{"activation": "gelu", "norm_eps": 1e-06, "rope_base": 10000.0, "rope_fraction": 1.0, "init_std_o": 0.0, "optimizer": "soap_variant", "beta2": 0.95, "weight_decay": 0.06, "schedule": "wsd", "seq_len": 1024, "steps": 6861}
Each number is 500 + 25 x the weight over its row's rms, rounded and kept within 0 to 999. Layers, rows and columns count from 0. Numbers have three digits each. The size before them is the row's rms in percent of the matrix's.

# layer 7 MLP up, 1024x256, rms 0.154, rows 797-903, columns 192-255
098:472512521509493493501494524485529434471475545481554487464494515512506527456540495538518488491501495529464507531521533558499450510541473474526482500527478515543518452509490532492503496482491494
097:488531487483480480501552518534496516511535558524505485497516514509513467503512501541550438515490539481466495490540454471495444501496468473498465490500513491485479536501508463492517535480519505
102:501496482492427537532516497504527467566487513482527476489472491509493498516493498538495502517463488484518483546465504526473503524515466522473490503534513464540540499497501511521490515469521546
101:506505518498469468516541505520516513495519524498495518474486486520540453542518492470496507467507520510469538543471472501468500497481501514538467493495525468503496488466483483461546509512495506
106:521531474500523502503508503473509552538533502524521451535484478490504519527482441465493461472489517506488495469502468488469527485491499530457494515529523520516519469524500504501493530506495519
102:433482485540537485486500497515553479498499430543488501540514502480497482528476537445442485471491489526494509539473486535516499535489487493485502493507501439484540526500465518567503473468525523
098:517532492517505519514534525523517473492511461503513470507465498479522477516573542531534464472486493479519478528508551505499501466470458497535536530491513521541512448531494529510515479527493510
100:518520554519509546490488503512501513546526524422496540509429478492506508486502496487509485433493504512510525499563446518548510500529503506451491516514526511480498529542479499509488510515510491
102:556504517467545485508506512495496527488512468499525476483450517541497510531499507498501526503466519492527494500536491488514509504503523507541513514532520500478463509503478488523533501457483486
098:519533519521468503506472528554506509449520487516509486519467513505502464516476475501510510528464505539494514480515510538514493520492488532482451494423493437478480541502497486492501451447483488
105:478514472534489524525523505490566492505499507476499428524521486519483476501519489484435458483463510497461472514490532495551475498517512491500494549500494446517471484522490458551512506512494518
103:515498481475535491467505460499509513515506501479532537494525477453489494500518537489511530451469460538500518532481460447510507495473498506484454444476452491516500521515469497486482504454524456
093:500498514498535500465477517486493544460489515508515544505516494500516531507504496503475495519492496501494499510522514511505505536493480513519450453494501513473515531516511460484525509514559521
104:516483504502524479488514530513478508491484517516474497487483480509452499452502511467536467446517510508503543495500517475516469483489468529485532481470510507496508541504498531527504501471530525
100:487546495484497501503445536475544482434463519523484481477525507496486477531505470481516471552498478531487493530454462527482508544498474519478513474503492494476458503513489513521456509513483522
107:489500496511495531478470502543491516549494514524460491510502475504479490503528511507496492488522502500447504527534482507487506511515505523545522496530532488499502502486513513506486542489465515
104:511507486508486482455498524523513494517513487496513533443498483512492455514482527511517515490494497500510504483474490492516427528526487501482513502430528525525480483516507502466450514521546556
091:493499526485478452507531476517486482566527496493509523506522503516478453531497506473530481476486536497537464496471494480519504485526466514516495489531495475476494530520464519488506503524471509
098:497520502511514497506587514511498490488507492507516499515515498502497545445514506489494491486518496518499536505482518486451481510523497516503422466445484447483519490532455497548479516517485483
094:489560514538494487452511440492525477483469511497516516479479509472516512521503483495485481526499522510477499481516513478516516499540510467508531512496488518485528497532468492481525511465507486
102:518507464512492510512464477480486516471486486474507540491469445540540503480503490475497508499508473479523494447466540509521505463533518523515515502472498494457486525527554464511481490499496462
092:491445497488512472549498492510511524465516500518455485496539443530496467512516505508504481559472506472485490486514482478490465489480496529521489499510486495513498489507469477522524538511478490
100:481495470472509544465513520485502527499521500487465515454471537483512507480494432503505478469477524466501493507501527484536470519520517468498447460514501525524469556502490484532460544505491541
094:532522507437480491486485490506511541501477497505498499481522524496531531553518449492484520521502457483510447488480495549532522419571476502493524518501488481503515482517472489448498459458489484
098:548493506555549504543484510489510492489466499456496479498510561458474465473482493449463514517477505497488470533507513519513488499487522471503501541503514511463509473520499501526503464491473483
099:493512514491539525483488520517551495481496507489514501483511487485503500495490507539534501468536510497543541492514547441467531464517477451512500483487515469505544511507547502527505478542494502
098:463490493483497528467489495465509544525508467456516474527478480501542494511490497499463488489503503467531514506503517510483495493513481457535491483526481508537504493529508534483540505486481498
101:524509508484489506521495482490530528489525478494486482531494472482502485521509511524514556503523485518530513513516562516498464453501502494479454485485520469540511503502450497501491538535511465
101:523483485479505499464524507508476474499523514448514487499496465453491501534495500516473492485537526504523463516537498472471466495491493525431522536515501518459537510503507479476468523471483522
099:493456511534521517485500518505513517527515483489487509515481495456501475532504528487516531497549475489493494524506472522504472467511534534518485472542484508442499520541472520489520496510489534
105:479544494473505486497540503478511490503498481470521547532483498491504444510468469445508496589500495490516491465477518526527480530522499506552512498509473533487498517469488501477477492470512500
100:453484492499496439469530501509495485504514552493498499512480503499471477503464511519487497498505489510516505531479540503519488497520516500503523538521508470472530487504532548493466482476502489
102:443471496491480533485510462525456498461520528520471533518436481536472472524492486500521475512510517519538480508490490510497447518443510543478472502487536508500540469514510500495501511476495505
099:468539494472513530476527560499498545507528498487501511501484493501533471523494508486506455497464481518550504452507498512500512490491511510466502515529486507544492496478472500513519511494500496
092:496517454476557537520506532491461479491508544519488498447502487477509509490460460507516475502519493515530511511504484467503467493510483504487520519429518485503458509505477447520521496492498499
103:513497526526552488516532494476535501529507482519511469539483529514500503529519475478521484450485517477501464515521470500464444505514475473483507518499516470470536457531484487477477484449452460
099:505516487492558507534504466516493497496504532480516506470539481482525522495524518498473587513501518489471514476508486519490522503462500501478489498469561503474508475498486473467528523509484476
098:476519521495541497500513527533516489562480493521492512458469526515513514516506511494542506494534502537503508497475511533491492475455494506514462519522487475502534472505525556489500528454500512
107:543499515494477478512528466490486523508499468519498456505517505499427548479542491497458521473462510511465495502465499542546566484542501518509455502484480516477512562520512506513486561490473505
099:517491531515484502457487490491534517499506521490468533487506500485523549488514485518540545489523496488519498497487483466545496498550477484530478519482525499534513449480514505543519498515507488
105:463573478502440473511462502491539544509476537482507470461562483493525498485544509485518465463473492525519493528508541450500492496465524504478488478485480487506473499502501516501510535507525473
102:462493484439496526509515456519463466507513504522458512527500541531521536525477463457491512432476491513493499536525490511499517491493508540482453493504543473461522521488473503482466484473469488
096:562489482552512513501531502541471473509494508482490493468544504491495546445497514476514491496481532487536510497478489519515468476496477517529427488507478521462481464487458520490500478509512536
093:501509462500468511470495498514465509550505466490518496486513482489508533497465540471476510480439478496476526501549500530516482475483528489506461524484477508522472505513482534528532494486490503
111:490453493555443499477507548469517478472494490493543486509466474496492456434532520532541493472466518488484464513492481494514474528493478508530524485506487524474492494496458512470514493477503540
097:526484510441483510516490500477489529488509501490530477461501472526495497483531518507480491483531538491485512468507488469518477516508477527436499523480542504471557481513476500477498484463557496
104:500488510496489483483513489452516522470504538444475465550521513498488511495492492524495476465475509515481495478521492486467507479533481502492516511494492552471492494503504475476474490499535518
106:474508493452466441464485496543533479506523462485496521474477510493542472538495488494508442503501532491505511504524513489512496482498477490458515497505490488491480495500529499509485500524489469
095:432507472491495536457504492530500547498539532513482508524541499516532510472530492516490505478521500515506511492523478493503531543474478484510531530473508468496519487534486493558502525489517504
096:498499514443475496485475492514552512495494507493477524499488448504533538488500493467481543463427505492501500477495497476530457491495487486524493494513481463513456533465470512548486542519464511
104:495492508482480498481485460532510559462542456532515488519461516498503467455489538501483482476487486444538544500515515494472479482474490558481494476485518515518516467485483492525465459535453481
096:487533488473498472479483528511547507530490475524517458496536493479486502490474504484507496451506516538526523492456495496505526482564501494519499444521528492527506501506480493497491458560504457
103:479509523471479498508517487512486512503461486493515466555488492467525462499526539485559453491509519463530468479534503483530487526518522496483477450499505493520499536496501485506506526532496503
108:504525486485477480495475530493550518506486511500525513495513515481490473508476498462489476511492533477506574522537434505524446516496533523561462511477495456488527475471510488510508515511510504
102:463551500508511535515493489540501458492531453542533518520490451504507511486528502498499541459486505503497505506521516532501549529555502491536497512479503503491483516472515512511459476508516542
093:512487521517471483482530492491551530484513505488507524515494475530486549482523534510490538506485464546447507510514468470488527537483493481508508523492470532452505508487517503531524491466498499
096:545485526535501496479526545450497511489511502531537492488489448485521557513493508472483505467491525483547495495524508492500535526482500504540464473467498476508517459509506516528511478524513519
102:495500495485506520533500502485507459562483443471540492463473542499509456461456488501503513519496489480498542485554508537496503445546488547500480487529520539518497503502491531459525481510473528
105:537504469538534521497532547518515469505509480529513512527552544516489493468569500476517456521461505469455492528466494527495501509480499474546481496504492515512509499509478525521524502500495536
097:460500537532452508477462471516482482476550486497528454506512485542478513510567522488503480510523522499459512458548540477515484520527500547510482508520541515432514484526495514459484535526482419
108:456510489475482499501493519488481508465519545514528489520487493488468459503506516446518484468462501483455478525521496490483481498473510531521502481495508466507472487468532490492508574513509516
094:500547489485519499490490472462520523542497477495486504459507510509494501522519479517480489500455535472475435516548538500480492498510435504505504478517481488551533486508492505469505498444461496
098:450482504491521533488500528506485473511496521461489481511471496473491487569507497472518487501467504497527515513521504500525568495439475496489454507515496465499495501565502505518516487492497533
096:512541477464488566493482514467537498498470503469522526491488512509511480458494534489483521517500480475471499467506532508475430533481477511508569538514506513503493529509491531533479494481508471
105:512474470482521523550511514498511519483450490450505485528487482530471469526499545478536522530437511551551554510502501514515483480521518473506519516497542469456538457545481488488498496437486500
100:533481481512484453499492469525498537497496485534504459532513483490485534517505508521494525491513496500524523530491486518525500490483487501526491537487464483500531423481492515502499466452515488
106:478522486538516465448501496493480482504487510566476474490491462501520469493473487509515441522507503454491511525519530495505507490535476482495516516512529540475513479513539532486506522501500490
094:511538478490530520463501506483480500554439511507515469492512464490495496536488524500476469533548487527531489478515494512492515507580472463482515526493527450527520495511532476517497506521447476
095:515514522509509477504539468525561506468493501491512523536542474533493501520486513436474510514493537488480493510485481459506484555516499497475491493461543520497517491519510536514517545500481479
100:537487534509459475480494492512536507494555458510473479521511511505506521428509503495492473475478479511473528491514525463536509510508477495478502470496522502472530496526501490496546496497509508
102:493493513478519437444501471480496497460466506515506484486495477473456484487490508482541522518557469463519525503518452517503491561500509476491469518493490532535487501482473517474497504504518510
097:498534513463552490445477549464553501504482453496503499503512506516455472515500500505520516468453554492503486478451457476489454473470490524533524488472498512485479489499500496473520510530513475
100:503530490510529461435505520500492502478525493451452506428498525504519492512525477493509504501466473501491508484503510559518525521524493502474461492520510471497478465514481534481483511506546529
096:522478464500524512510525506520505528514475569497541489483505433499489514503512501494555530484494517514472460486467516515484490478516535486481467525480473465452511421502459492488524483499482500
104:510499542483479465457508553489528519489509477526487515495514498478537528490501461468482496486518509541488513473516462527484509526510501531468489530480495514550472482519505461518468519556502415
103:528492527460494510481492497523481486487554491528547527525521504496503552518510501484530469486501506526463536474491463521493495485521515484474497505472507485517509524538551475512468536506470498
097:486473460496515532499476531510530463530517498491496535473545492494522468524526468449490488493459514497471491477551490456418449494475506499555510517529510486525505502508457516508491499494514512
101:536462470509488512510498499514489487512475495530485490462505480519548511451519545501500443486522533467462503535540471482511480465482518486483532539498503475520497544533503497544511502516488500
100:533537432470542504476515525505504488509505505494437536506508502521480511500510495504529527497512475503493527483491468489518491496480485496499513529493496491493462529513432514463513459521509501
103:506487535460528503526524545518493497477489519475492474519451506505508489501490465538494527497517552456524521475511548507529485523472489498501518502456491499485474487497500511493534503474510546
100:534485531452513502539474495485524470520511464486509484484483547466520501541544550514521493521506529507469510487501515513491508526511435491482485514485541531472502510470497507522461456521540536
106:497527500483534524524490531489436512469469518497521504484462493492497475499485490517535493461524461510535517503534500550469489529500492538451532536476492513538480534486523540510470531530519484
093:494467566509476462495494533466455462451532495475505472483488522483480521480457519476513531499509455535543494515489477515491485509485504535475507517504505505510539467467524490536485509458511468
096:478496525520483499479508470470500511496521481507588495454538501520507490542537518510485482492501526504494509489504481495455502492522482452551494491520535476513494495516535464531503471490529481
098:475492546479510478506507500528570506522551489515520523518533455533513499496556501488489513505454460535532478466513523471501511496508503468520476477551540493486516468491566491496533525507481510
104:543491521500487538515490496515497541452477517498473507505516550537536520483489517490520494481509552494494496518483482469485495467534487502489527533469466528498505508524514486433525488470500503
097:454508496509507504538500523497482458486542490488525447509473489484489530542496508525522512512499465536504462513509533572441456502486502502501491501511486523498468487537500478546509504524481502
093:498558523500505476505527537531440474496556509502510527470474538500500511497514498484500547488471519517523493540494467482535506469489542501541484478460472537489531454497509526517557509533487525
104:532528533533490486537508541541503507486547501545488466504531492570505490527539478483498449495508510463493505493490570476515511490513484492502527522484501468508522491487509441528504484505536511
104:458476520469485494472473482511518486522499494470509486545490512530511508482510524472493500528495500493507472454519500510503519515476480422498511484535444469494466513512459506513493537497505473
104:527503454514492464468518476479466563530472477546478558531471491458521484507542519504475505465525499484468510504504466495500516510513505502483519515493475508511556500505491534460512486522536509
108:533508467515517483498503552501498526499498481466475452477509504506511500480475470493520469513490481541509474502535476467480465490493478532537516503502508497522516467528505501532510473489521476
094:483482503529517468499475561556515478536521505471518492478472489507497479478473512487495520485501516487505526524485505496521505535524516546475512533472442482519490482506469525518502539501493508
101:523514534530439498486479487498503504476510537499500507463496479519498458517507504511492525549475507509466468524493551492528471470483514475545498539536491497508493465509452552497521501483505518
091:493475493478465513496540476499477456494486469510531528459554503489516509553506471505506545518539534506521487518454474508531540513501480507536468526512494461527569450518491510464494488488513446
094:486474500479548477465500465482480515467490506516466522494494526517455495468464499494523506491488469514497501538517419533511503504526531462461502533479502555481532490502518493481489514485477539
106:496478481488506503475469530503465486487432509505500457507488524487513489494493504512507521500489435460505517509500452490508505478528503474525539498469495522510454446499449475509529493441519560
096:481451458476472478487540510536510505521442487501500542508491498505508515501490519483478521532541460495472516462540466534560522504506520497496452514488452504490529472510509521495548505498468518
098:543523505491516494508516507486463510478511537488487475507498478488474517505538539493542513467491490468475505466505466532493535475506523510531524525469503533502481532517519516458495545495468489
102:524516482507493497477503479535496545449498524500524485484515521526552508494497562513517488471489487466491516449504481490498511472528497491484529500464532548489515510504473477526499535456512508
108:459459484469466463483466524478525489525555548508506471534504467503478495507510468501509527485545489504486549536457494501517519498511491488561494452524473530503556518471513500503504527487517528
102:487511526498522484515509461460509507481506554488472519505512466531501514553483480511539543515456509480501482502527470483516433521481511504477495499442454484548525546558500479487538502480480535
102:484511470527497477519509495482468482495495493475538493505506471505470539483489468486507463487497494504540464485479537475518517496519508531491488488555476443554492523493539523501471547520507475
096:528513471546515465514519515519521506539544455494478549522527472486546504476533509490487520485518504520499553518503506489520516531506516498508468517518489504482508514497502518511499505486482517
096:505469512533492526457585449503514509470537526519459488535489566524458515498497469473470503484503495525520515506516516531490468485523520514497511521495508522477476478514525535489497509467473496
097:506529463528532484493495520545500514497446521458487496490501472499483480487512497482540522492511505491475478490468505536557480521516512484544517492505537558504524473494499504499479516515508524
094:520474492525508481510510527537481495462487481512484538519508518514490483473485558499484487455510480464534502528481497546486517500516500493510537479468487438512511545517485523496476541435458506
# layer 7 MLP down (transposed), 1024x256, rms 0.156, rows 797-903, columns 192-255
098:536526486475511502521504512470498493495505476504497497476501509521496522531496499462489476537475473504505519500557519498502493481480537519447453504484553516490543500521522507541498481486475506
099:525497508530474552496508465458502488482490517540473531479485505498549498500480512474493490524505498500476496457488528496479497497518497475473531513474494512518468535515458489466482520515510505
096:495504531482458469512500487481503497468465481500489501523472518525507548485489533481520495513500525511518456490493484461506491493440529514508503482520526506496476477509522476505499478507544470
100:488500515478521467515522488521516485524556523467466493507517508496461490491482499513481490498515472528494532525453454556492527455480478503524519485494518498461506537423464486503495505503528521
113:483490535505476507532458492519539507520522504488518517497484493506465473467516485465502519429532514506506461515508487529493543477497509511491502514516476482514502492510512517523563515516551500
094:520516555494527543495516450444512480502474549516535479511497531506539488506473563535458483539493534496509466483519502487486505521525504512529447493471470507495470510494499531520484487466472528
097:506537474527479507503496495488489523512489500516497574431528476503463530471536479498487487520485530517491505498473492480483460491483487510497485462482533496528442504496533502472453530498501497
098:479499527475512505505445475497480443481466493469485500494528526504520486533472454507518563558513474486502507525512523509508477538460516502522471477502514453496496511525497462484491493491478551
100:494514463501503500506502534522489541522446463536535496488533512532514490506481489545481489449528491522504486494489524483536492528481526561480495489452480505510497534507493485517453552511499491
100:534501533506473463541518500483514472509491489512505490510459547509517483464509517507517521522493510518539545495532509470453519518517475526486508478493483471522537494481485472522470486492484540
095:475523534510519482495504539521498518522510518514518512521488543535495507472548534492522515503549483503539541481504506478551485514485479432482498508524504520495502533508532485500491492504482508
095:512520522442495496520473509520481541479492487499482493482492499525497471477515495474513470478493487500499515487475549533497506495507485528471483508519472523505523493526494505510520512512452521
093:491521500487454517475517541461496465467554505487503511500481514489518505533470501502502502521501508503486530475529542525515512460546508478484500534518477506475506530476518514477536520491573503
108:551497516488555511531487448532488508507519487512455478491457483536529474527503457522511493503540450524513485510482442517466462507512484522549568481516511471516507507499441491503479479509542513
098:482566522535480506484465466475504504476478460478464517454537515491505475504510514550531461480518491506487477504493509508511508520533505479478510539480477536483479518503491480526532539464439497
095:518529498512501513486494496465506500473528494507487513482498498543483496518504459479556476491507481509568508441458482502477526515514534480477543541518520496492492498514492503470468454487494472
107:513479488472466491507539453504492515464471504450524508479512548493501513511519502533491511468477498513494503501469512463489529489498480572479525534482529514500505497490496483536464510495502518
090:489472536487503527509486504526507466493523491501548496503460520523469459493523491500484505508513503535467525523435493468523483490479557490522519550544504493521491494497541477515558509487483477
096:515529503489449490499482498502485474494497511516524473493508481499496536541494453469495541497487528486512508522499501499492488501447489511495494473507488516475496452530525522531476491486450514
097:436477523517484478481500509518483460488479504510505530495456482470483500508510490498514511527482516500481489441471499518500517460532492514505483502508478486527504526500512502495489501478533490
106:514496474478488456499460485517501460486478503531497510533500525493506516500511487509534470466513495550468526490475451492504509494453492516498492493504492504487514493482528543489496492477494505
089:474514491479502482495511503446494493502517497535451496495519495524517489532449521536499516500504488488512518489517467513464454490476500487503448515486532510514495534494538482519497506524494526
100:548483502518510487558537524471546486507509520505461462515489495493501484515521481450461515467539517525544503509542493518522516498517507458504532506496478539450506511485487526505546496571493538
095:481498507453468514456502515469505531501513532487483466511529533458476492509492499494490518478552476524510491551491472496473471475473526487504494479505482500484485533487481500546485524535477497
101:459518511483481497475509487459471526468486530512474506486524483543506564496517489526514469441493527492497513537514516474509473542520474474573525474486513496534455455483533461498513518467503490
098:507528499486495510458507521474490531464503505493502504517508504519498489478523453504495527492508518487499505489514453516515518536469457488563486563524521494507510512472540509500503468497501479
101:501549476505528489540491503552486495508502492510514554542509510483467493491480495508494440525493521502502498501492499490529506483454481474450512499498476538493533479497535485501492501503526534
106:496511533523488495488491497490503518465499532514469497542476485477497468490514531505448489505531509452494469511454499514500518506496481479556513539515442529456516505509516538464535502508493522
096:492530510514507526510505501557503480494477533468515479469465473504505485532506524492535519481502466477510475475475486544510481492495490511503499504481468516511506486509563534512478532466505565
098:520503513499469518526473510519497470507476464472518518488505553508514512442495478465510463464501536502474536498528498472496502514561528475547526508506516516540504527467498497537506460469505464
106:489537478467479513525504487502450521496513535486495502531533488494473525500473472484471497525529513497498472505512490487508459493525535516505540533546496450522516516526506512513467487467516495
099:475473500461501439439481482488464496492467522534526519524487498527480505485465528482511453490548465485508508494533520518493491522522498438502489487514504541520492496502515446539513519535471474
105:496521466488551488512533454504481551539494464523474513556506494494544456500493479472512509478492464474503511491512491523478497489501518470494492491500495488468494491511505454558522522479522499
098:513517523487527498479496450513528500488519524474547564502575523483479477491478536471519444519482510504509512505468481476528513487510496504483503486514449501517483503495496490467463500507517511
089:495496482545470521460524489539456536508550500507447525509535538494532473508505506470525453509486464456514492530517517493491511478450493489536499477505520528460546516470497497507541442526477496
098:495521466522530547453499536520450506487502537457495473539484510484524478520512524495516468472505511516458511496454505443495502496487473490530542531479451514506488475502519473481521532546478554
102:490499511498548518530511478516492548498474479504469558509518474504532525490479509501492566508485500454531459515489520474516545542482564506537452501464493479479480481529523488470506500492503499
096:521491494527497453522511502487484470529498495479512486448444501510482455560485474489532504525529463498514502506484510508456521500476531466482494514511496488518523494539496480524542509487448509
105:541497468516497497468528513468498509527482527553506488484466529486540544534474519452452483459521556533541513508471553502461483526476509503477487465498497510525503499513505514464523547528512486
097:511505486546499493492502503503523482459493470550515485504524503460527485537533519480495494499481503471501452461480515482562530503505502497510442488485523491522530487468529474512492445495543489
105:421497522496511522537505457528540490511493522508529513504476487531451513520518467522501530472563543552519489478534503516510516534548449486487509494501534567485528456422512518511508495503509506
102:496487492527447470552544511514484502503478507524487528512529493496474509542509501486520503501466535501527522513482534492543477505473507507479493505489492468515454468503502518509522516496458481
096:512513473500498492485525505469526508511497540532452502551461485507511506498466522527456507502518511503440556508507500522515496510482527478497520480487492455556460514498535524468485539500525534
097:507510495555459532474448482516459492539493484486486503505527542470533485471498510497524455443471469470519483492493563473512508493488510445473494465472486508483510532479497517526517471532492552
103:491510483487489526504502488513499530462485501472515495481528516481496507440498487494528470529506516453517539494546506510498493512524476474529480512504457539540524470486510490500527506509504513
101:458458518489528521496478452552523480494480518504482513522537513485537501486471543491496556542500490465487519490473492493488549528556495516478469500527529509474503509519489520498518530486517530
106:537426481491515498558504478491524499521480496436504479465517523463497488509504537488549554496474525531553492494539486491473481487512498540496502552530553520511467484457536495506500505496499513
104:524471471529459520507490485510524515529473513516491470508511527420515538479488512505496471475488521489497517525504501512506471550540474487524494499498513490524484546499435507482500492490478476
091:499474508510507482486532535499545483548517470487506486471479479477530479475489508527558499517488502519477493513479535502508497507520514524496509469537431524478465527525552513446505484454463511
092:499532552550464485520522519483473479518519486480474465493466505516478454496524507519513498530471474482502497522508489509463523502502478537470469452495517510500535525453496472489520498502458584
107:546541557491491491524473458474501482468504527525495489491481497493523534451477516506506520499464507521521500496485519482513506462491488516480499499539510489498489497509535497501514538493485485
098:507469505466453520456481503462441505497492498514485522478490549525478512483506463519525485509487501493424456461517494501493515463496444517508479500530496483538537517505528489515534518502505513
098:506503503482482521535500460554465466503490499517519517446562539486440478477493480514449543525544469492478479538490499459509500509522527529443527523491523464496513512493475509474482551519458482
102:512490509518510521489494508529490481519500503497507500507524489465475517520484512464483511516487492476507517504508505459478497474467489498518514519516510495483519497558489487477492498535518465
093:548492520529525510507503517516520504520525495505492581491513472510563484500473532499517511531469533506478519505491478521472461482465537478533545503487534509499472543494501461495469499509475543
104:486483466446515499508492517490529517478491471532456505473496539489503473519523511536553488519506482492516473554490520523538463507486523490482469518446535434476452515482501513500483503511500487
094:474465494500502506516503517507475475493524538466505496502514524518546545492468522457490527480485513500475491475521523472484472517521479508503471518492525470492471480480510493485452516490504533
100:479544484509511457488491499506498513497510540531494514516514473536520517497510483484481476508492510457519517545463514492484548501480493462470503537491491468539514577536455464457538459491546498
096:440499496525448492478455449486483483530496514515504480504531509500499498529491435511532508512507527473480475507545530505476530468516490547487446504502503490470492479539520482510438476499494505
103:485520526496516529540490476510486470519499512466495459527532510456508483496506463487494529450482494524513476509502499519490494489495504507500470489493468501489466527455493512468520489503512512
106:473492520554507516492534475523508468476521465512450494490483516475500491487531478504502540535508501499525537499504505521527500495485534480512508524496472497511471513516535490472461497498510514
092:490495491530530477511528483497486484502514493530541514494508504439488496521507489496519465484503515465525549505483463521495491520513464495510438491477511470520470506549466501519469506456442515
103:520479543497490489522486492492476468487506486468462554510491544506490480496520527536463511495499521481465495446522459512457495490450507602523492506475512492496451505480512499480461557500531503
097:527501517518536494480513483508474456511536480507526499494517475516500507514492529449534484511519465518508456469469499530487484517483485533520494512500438458512501505515489495507504518482490478
107:488521503525465488508521508505470489511535517486530510491498472525549483498510440517498482524520508478464550506539538488525510464490489540536493522460456560549485444482495520488481522504475547
102:484481507497502479490484496501501495554522497451486485523468516512498561468487502480516458449486483535506512493438490459535495471460485478496477493510531519515485499504530523512513532510531493
104:532480502496485498514513441478462492523489510480514511516512480527522485459526486508491509511543471545476484453514498471486499479514471480469487505480526566498476535508555508545540492510488529
088:525545485514470493524504520486494493463477506460499498467471530486497495510531494517522466498475501521457456519523548484554468456491493524515502503492516495477496508520513517465512447534452554
106:513523512497482489482469492485502438484479525470505506500499493472510466514526487481485498491486476506492515503495480494477464490524518496529506523495531443519532485519475524520518480555518516
094:482505485466495478519462536476507522471435532504510512517510493504494506536491511520543499548520496503497500489483509478449482503501537465514486518493450513521475524518479439489546506523504522
104:506466475524480505460505506464446570475490534475516479492514475451504505493535559495500512490462495475460496482513447493524492498479462487457499498447515517514482519522475493512472480517472489
104:482481497513497489524482518478518509488456484499489504554524479510501486526491481546487486559572469471505468516558485507512510508508531505486499522502446521498540540477527527514495464492520513
100:500506498485478499517549503487508504497484479460487512495499537532478481534490499496483501495516491460523499493523521461515488501521534548534495473484518493514505485554480435505474462514496487
091:488509508525453485536487485516517470519486454532492513484513517494504482482492516458475503440514509488531488524513519501517527466512481513491512529465514546513462534506557530496507492491529466
098:525496542457492528490522458521514480495503467531547496462482533507484500424522485480501521510472492491491527486520516483526511543523447513542587499455519460491491504504499462503541492513456516
099:524511451533535559562515512530479529491487498486528502500523516501494471529548530476512552475472544513543466472507565510496506500519524477528461488497476516469512473446500518488467509532490531
097:531526513470545440523468529516512533469518506517522526473442505516504497493474526515510491511519463516510497556512529510526555502519482530485471486541480533471523488459512543489466491481554497
100:511493544510487473495509492485484468538499513493502532503469520511536515531473483522476491511519494483429467510495438541478439458495462473526522477495486506463523487501537513514488483504467525
097:487481532484508462492513502482478481478476485521516501499512456483510516520532478448532509471493502479453508461523535526509535531480490487490475529502510515502499522513491457507478441515493530
093:525476453459488476470469467490476507477479464528471476477464474482454520462485506553499459529471489522505505539447501529535501513520478520509523508515546477501496486453494531547501488490484474
098:451509498528496522460536480468519485523492519501492489509556453463468458530492452480493484520505490514507517481479508487474525568498517490540471551521507479519524497464549491526515541453489518
101:501472486508491474543496492458501500513550542528512488582521524482499525536518535502489491514480469494511496511447498467512503480474511453515562494498538479464506484473524463523510502495500460
099:461527521494483498541477455514523504515498506504451508513505490516503491501514476510505505524533534501500520532498547505513548518458510476535509499517518538491503507493512509461454512509519468
104:490489503505436512526510538519533467464505490511501518444453461496514491513525506519459505519471499524519474556487518521519476458513505526543509502488504491528465499452502557492488461523500535
094:499539502544472495466485508506474509460536536544489493496519502496508493489455479545491486466551545516498509513524495469521473522510561502535507530485513484495523525532495520476520436500441496
100:505472505518483504511506495479488466488494488500520452557464491522488527492520534459480529513457492527520533493455469506460517520537555539483511501547488460505527484506496528507491498523524529
095:501572478540534505470498535530540509507492466534476503524519511488486492487537443509500509551514506481489502464544487495461482474463516479497536500470503499512507505478493477495472483536514509
095:531496487455465513545491501507512505490498515519495506511463520525498502495504484501532495490530468494476484460483518536489526502522464515476503534512485535454467491483528535523523469501510505
094:509474505501526496486489530489511541500519511490483476497492535497477484478456485486499529558522529511505492449447515502459478498456512507492451473452474432522494541466524519476480522495498503
104:487528437520525500513500509540507510527513506487466488471467495510444488506482506500520458522515513490470478479528503460535525505504508510519507480462515479497539491508481523519488517512510489
104:516493473490520494498496494506479459491473514538512480502444498457488507456474513524507454519453518485486520436476511487478484467485499510476506533498522500529520510493503493513512534519506554
100:492497526464482487449501547468484514482534511449488445541520534490541510486482493508538436508460504443510512493491534487473484474520473436536520478496492506469475541505484513484472529489484485
095:421470535500485562507519528501527477511516545536508499448512489457566478505491508501530493486500490457461488504498508474486526504486475476496447527514515516517505490510506508464495502493509551
109:465527470505478490468435503508475463545498505488465470500506504469480508524480557499506512467450489487500511440445522497505527464494494481517462523531501532501514512505485472516499527543503481
100:501498557521503524480508501529491478482551514560464530527474513488459505497531518482517514506488482517526522491461488510492553555491503435511526462504492481478499496509503480523460457525507507
098:526449493476512476510479511522495521540501536487496526515502504511516520510521480477472503468510505513512517471491509526539496489483479470547534516487449512507508547464528514493478518500484526
104:507557467443477521426538490525502470497506511510539508515529492495547518519492446499499497489494489492468491535527487524500566477511480498532526524524503497493494537511461532523503505487507485
103:510546524528496505523511500497531512510503520530467500559497511502530506495489494494498513485488512539487528507498539502459492506493533481517542502485552486530477488465518464535478479492527533
097:507510516501511486522455492490519503528497521508500467490482494499534493508480475477520515492550499472547499527507508517490513466496477478523531472515469541489498543520474487498486496547499509
103:477497486480481474498513491517502498474560466532492499471522512503472463499490470454533511546466523504481500522597512518505473493520489487480510518561454501532468489474471506486519450510474529
114:475502494546497504511491491496496543445494503493504523494454450510457507473499513503521510468506511501537492479451450526490491500517495506505468489476513461469504546534498451487543510512551490
101:501544495484475490494496530468516511490461496505514487496465469492526504503507532458478459451538498543499470487506520525496481484489501510537490490529461507473526521521499531468488459507510506
096:497496527466508482484500484492523517504532523478493514489481506491489507478473490550559491502493507519510467545509492528473468507467492535544517466476524490486498541490455457508522499513497496
100:469544509542474565500532500474480522498511512482531516503510486467482492477474483488474508518501486521517527508522468487540527469509498487547543492537523518521504481471554515486538482546462534
098:540501486471512484496439517500503518522493496476506506487532483492487505486477510549489509498530451493489514491512501494477524499492491500519552452518480458515471533497456471483485501491492540
107:513529518488483505482475499499487496489503527494500533467493531511500518522574477478486478470521510541453521508523482492457481535522492504436502525491526450542454480514500501529499498478499510
095:535516521549518495473528530505492500483505498481484496488476478437490545495479458466514465492489481513471462488483521482521501531486492509487465545483489528484481529474529476499543480520500528